From a checkpoint of a small transformer trained on Wikipedia.
Size: 13 layers, width 160, 2 heads of 64, MLP 256 GeGLU, vocabulary 3976, 3.4M parameters.
Architecture: LayerNorm before each block, learned positions, no biases in attention or MLP, tied embeddings.
Training: a variant of SOAP for these matrices, 139M tokens, 2126 steps.
Each number is 500 + 50 x the weight over its row's rms, rounded and kept within 0 to 999. Layers, rows and columns count from 0. Numbers have three digits each. The size before them is the row's rms in percent of the matrix's.

# layer 8 MLP down (transposed), 256x160, rms 0.22, rows 135-148, columns 0-159
104:503471479547483506593541517506482465477566462506561560490602513444424451568461540514498530595563526463455550547501478527422494460506480483528525452545509454437523551571503502485480456530512469403454524351519485492498527548498474538511455464500504360500551500441531504506554488474541492611561491428502524417521525478463453615543560516482622432502400550483553459504557442550501496557526509547460483657457497540517512512440525521630475502555501423522548593573546562561427449498470427
100:472451546567442450518537544594534568433542466588465436576467507418522505419547544511495530495526389587450494492536491438535496513518529453382521472383606530457535505543514491563465470501462445504504452495528512450522622508518592513485520467468420549472528490597431434441401440613501517511525562496526551544409512484466516547483467458504509504569589448455480490542628542482535556503518506543431491488545432493502507522438489460547521452590500490501606549408467436474521532525488423
114:527529488525502468489547551473507434455466519411535455426492423377467465586521519475445539460507490437495480629436452476469529408477503427466497504521482569502453545428509392492452526519427536423499475544549530512499540445418462530605442519471474427477554560446507473518508515425529454561468582527423551460511512497534595416536413533451537443588493586517512505575363496518500492525523408602573498464456515486488507496556487554552536608480463563470494522498420546461587552531472462
088:407459528523414517466542494508467486488532506497459591583496430554436547413448525540551534564471523583529426456483518421495517521509543503473457538465497473477648544505510462510553450484472483436432511458461484448607558461449545512504574420525517535464471393542540421472410505441521543602492518476497404533498581578475541550586501549508465515414460563490455485550512467469463438471466505629522464468519446531487422510505450448454504437569520515478429502485601492465352529440508442
119:523546528515635526517554495512509457578543434516560524544476506419557616524519483554416509555512452449522473484515457518485503492536549546410487437522484504441541460491578446499505499463520523454428490527536660502516492551493463515559444458504491471530486448511388451428397499488491491490545426564586512463369592469505559539575481516473435552441492521577494566524503460628531521439538562490516502488565507444509411534505560488449503455515475552481542499445421391412443527395514491
097:559412491495592535591421426439436577435437507582467463507446518525439560467497493494410434434542567450567505598427532474496571470446517481479511504527471441528407469503527527478560506462452496519582534428473551543535497561462528425495471467553565511467489434479534576535524507457460410487465494458447506491486438586464484565438444518555540523539452612479508415510590439506572496461535512490491532494608559449491553497470492563455535467416504445406511430378447511449594455511471480
083:512501620497464521510543594521472462538473549452491493522487457469497519452558602523500443537560541426458474510507525440467465537546559441472551495495564518445543461498502459496521523543532454553470441557630495515627609496551561602547529512478565484507552571593430478487444523515450624561482521460440517558439600507421528478499445537557582579523492465473412546501611474519494446481436461560479487465444459544458472518463527588600549526520467560521468517546506630495541512512515575
098:451480531456509375463531555441504486463581483481449484496575593458471535583495525431474470559470564507407500425451502446453502531559428480496608479475437453481495497541506619506527486382509533478536448469467505527460395495465505468365485505504526483495487453509498543507640517559438490489595413585488446493599437443497466507482499503544497488469467500488495426438541442607468492459472576463537500573462431496502574570549519502542454468487519548484473516474545326516470560511539494
094:433492582561572509497436444511449510404468545417472493526458527489478438427489638420501508570523557559469505450560497446460480421532429481461566594489450554593568539530500558504519448436449527479539534403513508503475556505517568467493508503553556530452412403544513538526443622495536468558586502496534502508517549468557497417501522469494494559444506430524550516456530575561536573447476559549523519570490542512407557559517598429508522470431569487506492439494507553539532449501635467
103:502578390500399396459428585506479544466567451402500515516488555489520534488543496565415470542481495540507521488530469530545437569464531522453545400494540505440497519475491500493489502477445448413525443556501612564530441469470559446482528455445447542496486468551467491519466553509531399497554493517524543466609376525515588577420556551484526498491554569636575448548420512527474428545619498553442506467522491499429551497502485527592587419473485505535516480538508572500441561488471501
101:477474475490455417461507395475550512477532520423528491538543508433541494389406554462530475508519427591477538504480452502500485521452569444461516443451493464482468493437518635501419490390521505494453527582481489484472558490597452473464518398443494492496539526491423474537462418564431462413498443504459590533502582520465488541552483610485477482452586476475448427413542400542486505433490516541521530442489529573435492505488534380454527556575462484523459500384503389564509451518491474
112:488561495506527490492462522472505560557476556587504439513525443476507516523596419413520480511488446547472456575521452548418533572472489369449606490445435527540546431542516586565514465455490578555445510532546519473440585464522458470515508516519483464465435495479534471455504532530480531517531416562560544621573484505450490504501611464555566437487613515395427463438448417554513470550623553475549440549611453492523481440501547460511540523444549469568499500501421526552458536543532487
097:513516512509549543373443504358570535431529550440505492478411492419535514365446461444491451474419500488488485522511428423497505465469527511488453507509505417632461532458496602444492333517485498524523449514547518500440458454520554493427482464541520448543433507536459500449405538461550505496519447558441494596478475558485512485461472483510448484483499480489510493475580462548510503497531490548554493522459709537424515519464477434469496487491523514489477478532495524632449581513512549
110:501506499401539574524497451497532480514438612536561509499506554526534516528526454478516427496491476552549494505600452513516571443510622478497434494572444508439462499419560480502472376493487441504484527558504620514446478546563478581554446418455556492554543493595461562512502565537529497573558517551488524455497543558518509525467488408501557465430399486517489514618491491462532474487533513488500535511468443454431502396428496498498562477392467504543383443489461419525623423536461425
# layer 8 MLP gate, 256x160, rms 0.225, rows 136-149, columns 0-159
108:519533426499525451488525477509491521454577478524446517496430459504478569504416609583542537472555522432537552571502483474510553527555411442488525571506547564486573458408562540457514428513460520556541512430454565477522470504478571456525466582466456555415487455462515412389543523537419524433463490542479476512489426523445437534404471601490440489448472546479516527494490575417602614453524410425448504506509596440450517545564430472487523427519540548555520504550484472503416425463458555
103:521425462423412554479457522533477497528495497494520572435465521422461435540551494452484546440523485465576561496454446482522541598533495483504523558473535586537534479470483516372500502419540482470466449446461470493419487571443541485484485533415420525381444533592482404602554481469457510543390480465491484526566578456546457519512513492506532483486578476512436444544504538503517602510592455580494515504564428551559432567463485535523404468539501536521453438541679539513486526464505507
087:427477457498438628509567483564417498490496530487445532543530517551479481543439451465479457524437456583458443460582571453513461491452526462466514446569603501480530474506537559540421538515549492515486426569511502423558470500463622474598571499565545511562484504541558502502571473444445515586490461546517534596482375509506549461541539522465549507468436535424481457534557450477470505443536560548521573429425486393473525447490513558481402439496486447615497473530495525437578459426572468
113:518485513445559407392587448512505411458527450463521569484513455535456555491504548500446502388424536476511454507469520477471457431446512541535541532610572502469442537503492476565539548553456581513542554477533415444467477427514465590520636485551475455463461580511545479474510493527562507532481477541510520552548572529518515459502634398503544521476429496449551438584539468419422535646401467510505482467528476559433513503482532486430462515441573463500519529462507587429479504546468556
094:479418491462502483551602398498375532479481442480536514527451510471541530456495449477547519454584511519454483497584394376465464567453467521430589396527493448411499590455520486470537552526528518451387544479517506577442495458477529555452525540496505459419524515516520442428582528469541520459448570563511493379509541485425481479505477495510465509454538471511444454521462596530424548565514458531470633522510456653577486433513476474410532485525471445494474533488478440470456499466512493
088:522516551433399483418603454401515513561509502507596406500410582482448505514473499507409530488498479484485456394448508481570529530545558607520475503493513487499429505417567516397486495534536526546569520417428428558493522445557533483518554538499465453508496507457561490487520538504602434508483394438477476463534425557504518558536481538540591559486429440425483484461451573451441503450440533582460602457490485470468514475562521471428504471438440527547514577560444457516507602534498425
100:446522551606549456558590483455453558487508487433555564503484517555455506462529507479517476458458494556471554570442616437513507513451481447504577491468499498404514511430504521510494492482515594520523489504549476456508606460503522541539501561403469488379562432648446552440507533563441477660542515448550540487516567506480401490505446556538487481473444483455463494513521571459426544468452522452550579558466536413457559523625535557478396522483478479496485552499457447486503439534448545
110:492485507587505446508506564479462459386549523377576458477452556378490493417503493547427506522459521497434495474532500477512487488530520508527527428482420536485464622497587529483434451457382464511452534558457462518566602448561595550449517506492484479542469449469484561447446535479488548483505512476533451566523505510461525524493565538540484592464499483599475442554591580471466531490525474486460578497545480414553517555524536597517523519557548478555531362449466512355435513566472498
107:497498494537530496381640432391495487443499562458486567545490524516456460586500641451515429483516470559475523518539416526528483480489453500482520555508492441425496502482524474517474531495449417461522494473464509450505502520504486472526542521636460474467388488474563548528533506482484470404481442516501488428490472448540556480426477524480502602438477508425488578374560537596515518524441522465541496490497536564443452479499507549532482555569616639563457441507455408534497522439556414
107:563478456513489417516552515528468504546496555470495542464467489475425418429440527465447465517506499556417510499491522454541500527584578531465527547479489477398536602475531432477429496554410555426497543533532511507489535432560583503468547390504476439384476553540503462471524497524317541445535527497456519484442523470454480514452488499537511461576361504450483467612529470460475452471454544485527547421497460481580499466488486624477537548472577500504543535549628573440514554515564522
105:548539432435499433449529426616533409460448473598476527577485517547517481422577591498565524535552534434541473436468465580433458479550484468487475506547502430520487494413508491454415513430524554427497470576499440512462536512570525506442567475470531519476541506596533558397500465445508499501492563511503497552490459581510544587478483457544635513493447463486569481452452557447479441556443482485568558513513514512501466443504451569608525445533508547551464513498480519580390537386436576
101:515489477502520449511420584474504492508456631456528479498434493552527575565494562470442492458429532501497492539385509481543424554517527504484542485490501504559462473552490516533554556494472484394531580498545445543511541541474512556465464506510553496474455571480462593525517475373520597414541520436467462584447495579578516559465441478509522592497400481496525541517432559520425425486506452536465509512533425519586650550436408515442526478574497560423444541489465479584489498417433564
104:405499515548501556461483450551481499496436617432460405399443521450579513566496486428471579501493465594515569556508476486499505472465539487470490512529536491556488550493505576436467473568501544428452541592532563400578481523482470499496510514496437527454353611454550495462520515464529547412493500440362520510548557503507567486493437502458517493484468474518506441603529437525501565454423547477521539437491458504401556499544501649530568574410472492486553563491532477440492521495492479
110:501515516444520499388368457392549527521422434512579558488519398489464541492541604534476559454479540443552460581487518496421536517457541533459572565496510525429496518586445591500480503586522535466429504482463392483489540543536471491487501515462467468517481518489546516536513633494524565556535521510415568473484502602442525599503497526459433529472535475538486484500573597585459460488502531483503522463406475452466427522415560475476518529436457509551475460423486497444427598486425590
# layer 8 MLP up, 256x160, rms 0.237, rows 136-148, columns 0-159
102:472554419538573457490588479540468456582533463569494457582435542542515478506499527460507510483594489476486557465592442407371490447413444544478488513492489539480400577477496534579498506435593551488507491476595457491479542484434546532534503501396496486478509534544504533534469491545495422535540510516414488476446496471512454532562461550619400420589483439428518457493438431489503491457607467417448412556517531464566497528526475551560506435462548498491541536502405517487503507392530591
110:506508560520458568445505463505469398469565524451546535467468466495475492480545454565535519423454490548548478527472529484523450511478517439550566506396538547540554479538547488521521582478486418424521507464461436568481499643520532488464422497341524510473536546495479377516559574580443431547528488552589580494477466614489388493528477457460481485450482477524532403463546520458498504594494417446445589514514524581507489504486492537523489427495560479502546472563618453465424438459535440
088:520625356521475521526468497453510533503468426509496445464477539625517542477543428596458458509532550562454578529551572474545490505552527429469534531496447529448485483511499475552440515485553500525495546515523578444509431488460444578532466504407570468489402526540525482524552499480502439552543531499441409513474524503549463453479548527564575424537435429400539497403517529502466579507520494521439442505385527386457479529495533508529524523626598486435494503488520452381490481447567440
122:477505516499514562589408536519508583526549433433555437470397509428550556470480459474453608405558460502489530469503512467480541490448481571468543521485509552515447516546567570616495584540497539469512547431445571469491554429462483495432493495437507463467557506519481552418503555516486442568482498509525581498511406484499518462554501470501464537523473440597500593555479571548480383529581566566502517513434509515572441594596572552478454551462564515449557535421499498507532641492542484
103:477506430452531568465455473533488524578487505588417438553502569429486653505489514473551503473477532543487466500500521455591464588447484512535450469373550515457465550415524449536510441398420457596530473519538545452434543510486530497541481474511446579561508423491501490501542431616454592456443495630553507522534443492526519432555431442537622569512487454573462489385493515510501458493565522435497489500481480461488513504607533521553499567495425529505581523503485465520576533505486469
085:509386435488536501507494523430469506455573519454547503482543523413513575530521513491463510528532536432476479529476524459549474503481458465478498443497558551506503581511588409554613482555377536488456552470555567525455552600408561470496426451430527516438455515560483431558439547572513496531624460520484556516492483418378567466531502414501478455539404476519413418510466460485490403450402479496536499522568451517467610516536482560490509420492471483496427529593469429520509490546505470
100:387517581473515515572536503437531534481552500561524516454490539454475413482508442497493509516489504459494481405454608509556522522429482494482529415515571541469491487490505502472446568546552630483601434458514402605377503412498529585482538533430503562391556471504444474489549518480542494527593507490556528499455499483493417554605522502548478449543453533519451473522467484519570434544479614567402440496489462569510548499441508617492462524460490537500581516445403470456464515461450493
096:534520519601486459498525512580515435520545610544478494460477489485539560434478518546503587465434477580438611471518480508558491546447438435587503488535556599560484577444404444505454458457493440534407536560446487449524512486542532534440568401469513492411491547438466454399520443433464519582446498477447447477485502539515454448472489430534575481512477593508468472496572486498611496507488493477537545471513523383573517447517588495576507530598482439562535506449583531444473471524433445
099:395478460561384547490540444490588379433490571420558488465543503505507525569610506417497469516461543444509400496455502484443437498455482534537502519512513438503542469536519460527525501507386506402448573543555452522518498507380536459516476590541512423449550498539546489443566529547534467530505457482601474498562421403524455558474567447456536405531494539573533474522495526578463460557538378574434488544513449523491524512510386498462480452522595530528516451464505499507515480515459567
109:460360530480529508465450439556476414525567505407511435508457536439507510487465512560521565516515555498534456534491572493530556517484409486546433451502439587572422542485496484550488459550443584551637504475492425527512420482455494537572459500504498532476492519547541527488557584482510534567412588547482473465491448457479481530373457441457392530466483453526540467550477481439538546551544535405563570445515490625480518490563497580484525535507490478476399558469515469536516382569452457
106:561418551449524554494510599430534498472588518514534481535521486505400605560608498536394514465518486462442453441513469485623463535545439516504526446443501467523485534442493567439505433462452547589474490587491518503530497603533487506453470482446539532517491592451429434555555505526520428490490555509500543449518454475474451516536466462503552567511476553449433496461414488505396464503595576487485507462429403474475451373521425526520424559558537511454456588508519529454598512499494591
098:493477421542566513552485514434553447590419485475533505411466427519516435501563567456497483503517493559475493544460360511476486523459473531505457477410597576511589461485474420513426588580495519492551470516486478577479539536506437390513518625469479473537499537447484417492507426471456436507466567485506588581460582483455513518499384501390464574430524392458540528576569592505476495494536491522470570450493489476471464493414537512561491601484534532493544491445531467503488410507510506
102:422458456605524518495583483510434497475530485492501524536512510583547469562471448476568613456400474405567473531545482473563527483441440487489375465492465497575498469407429508478578483495513529525600451503501554573475423532467561522492518504507410480486420522606533512497463524583517451472556504509511497504593573506501423502575461506418541552541503502544477529500507538467549449406409559564554469563503579406399491440487518577525454375538487437475545533577532546512465539505525511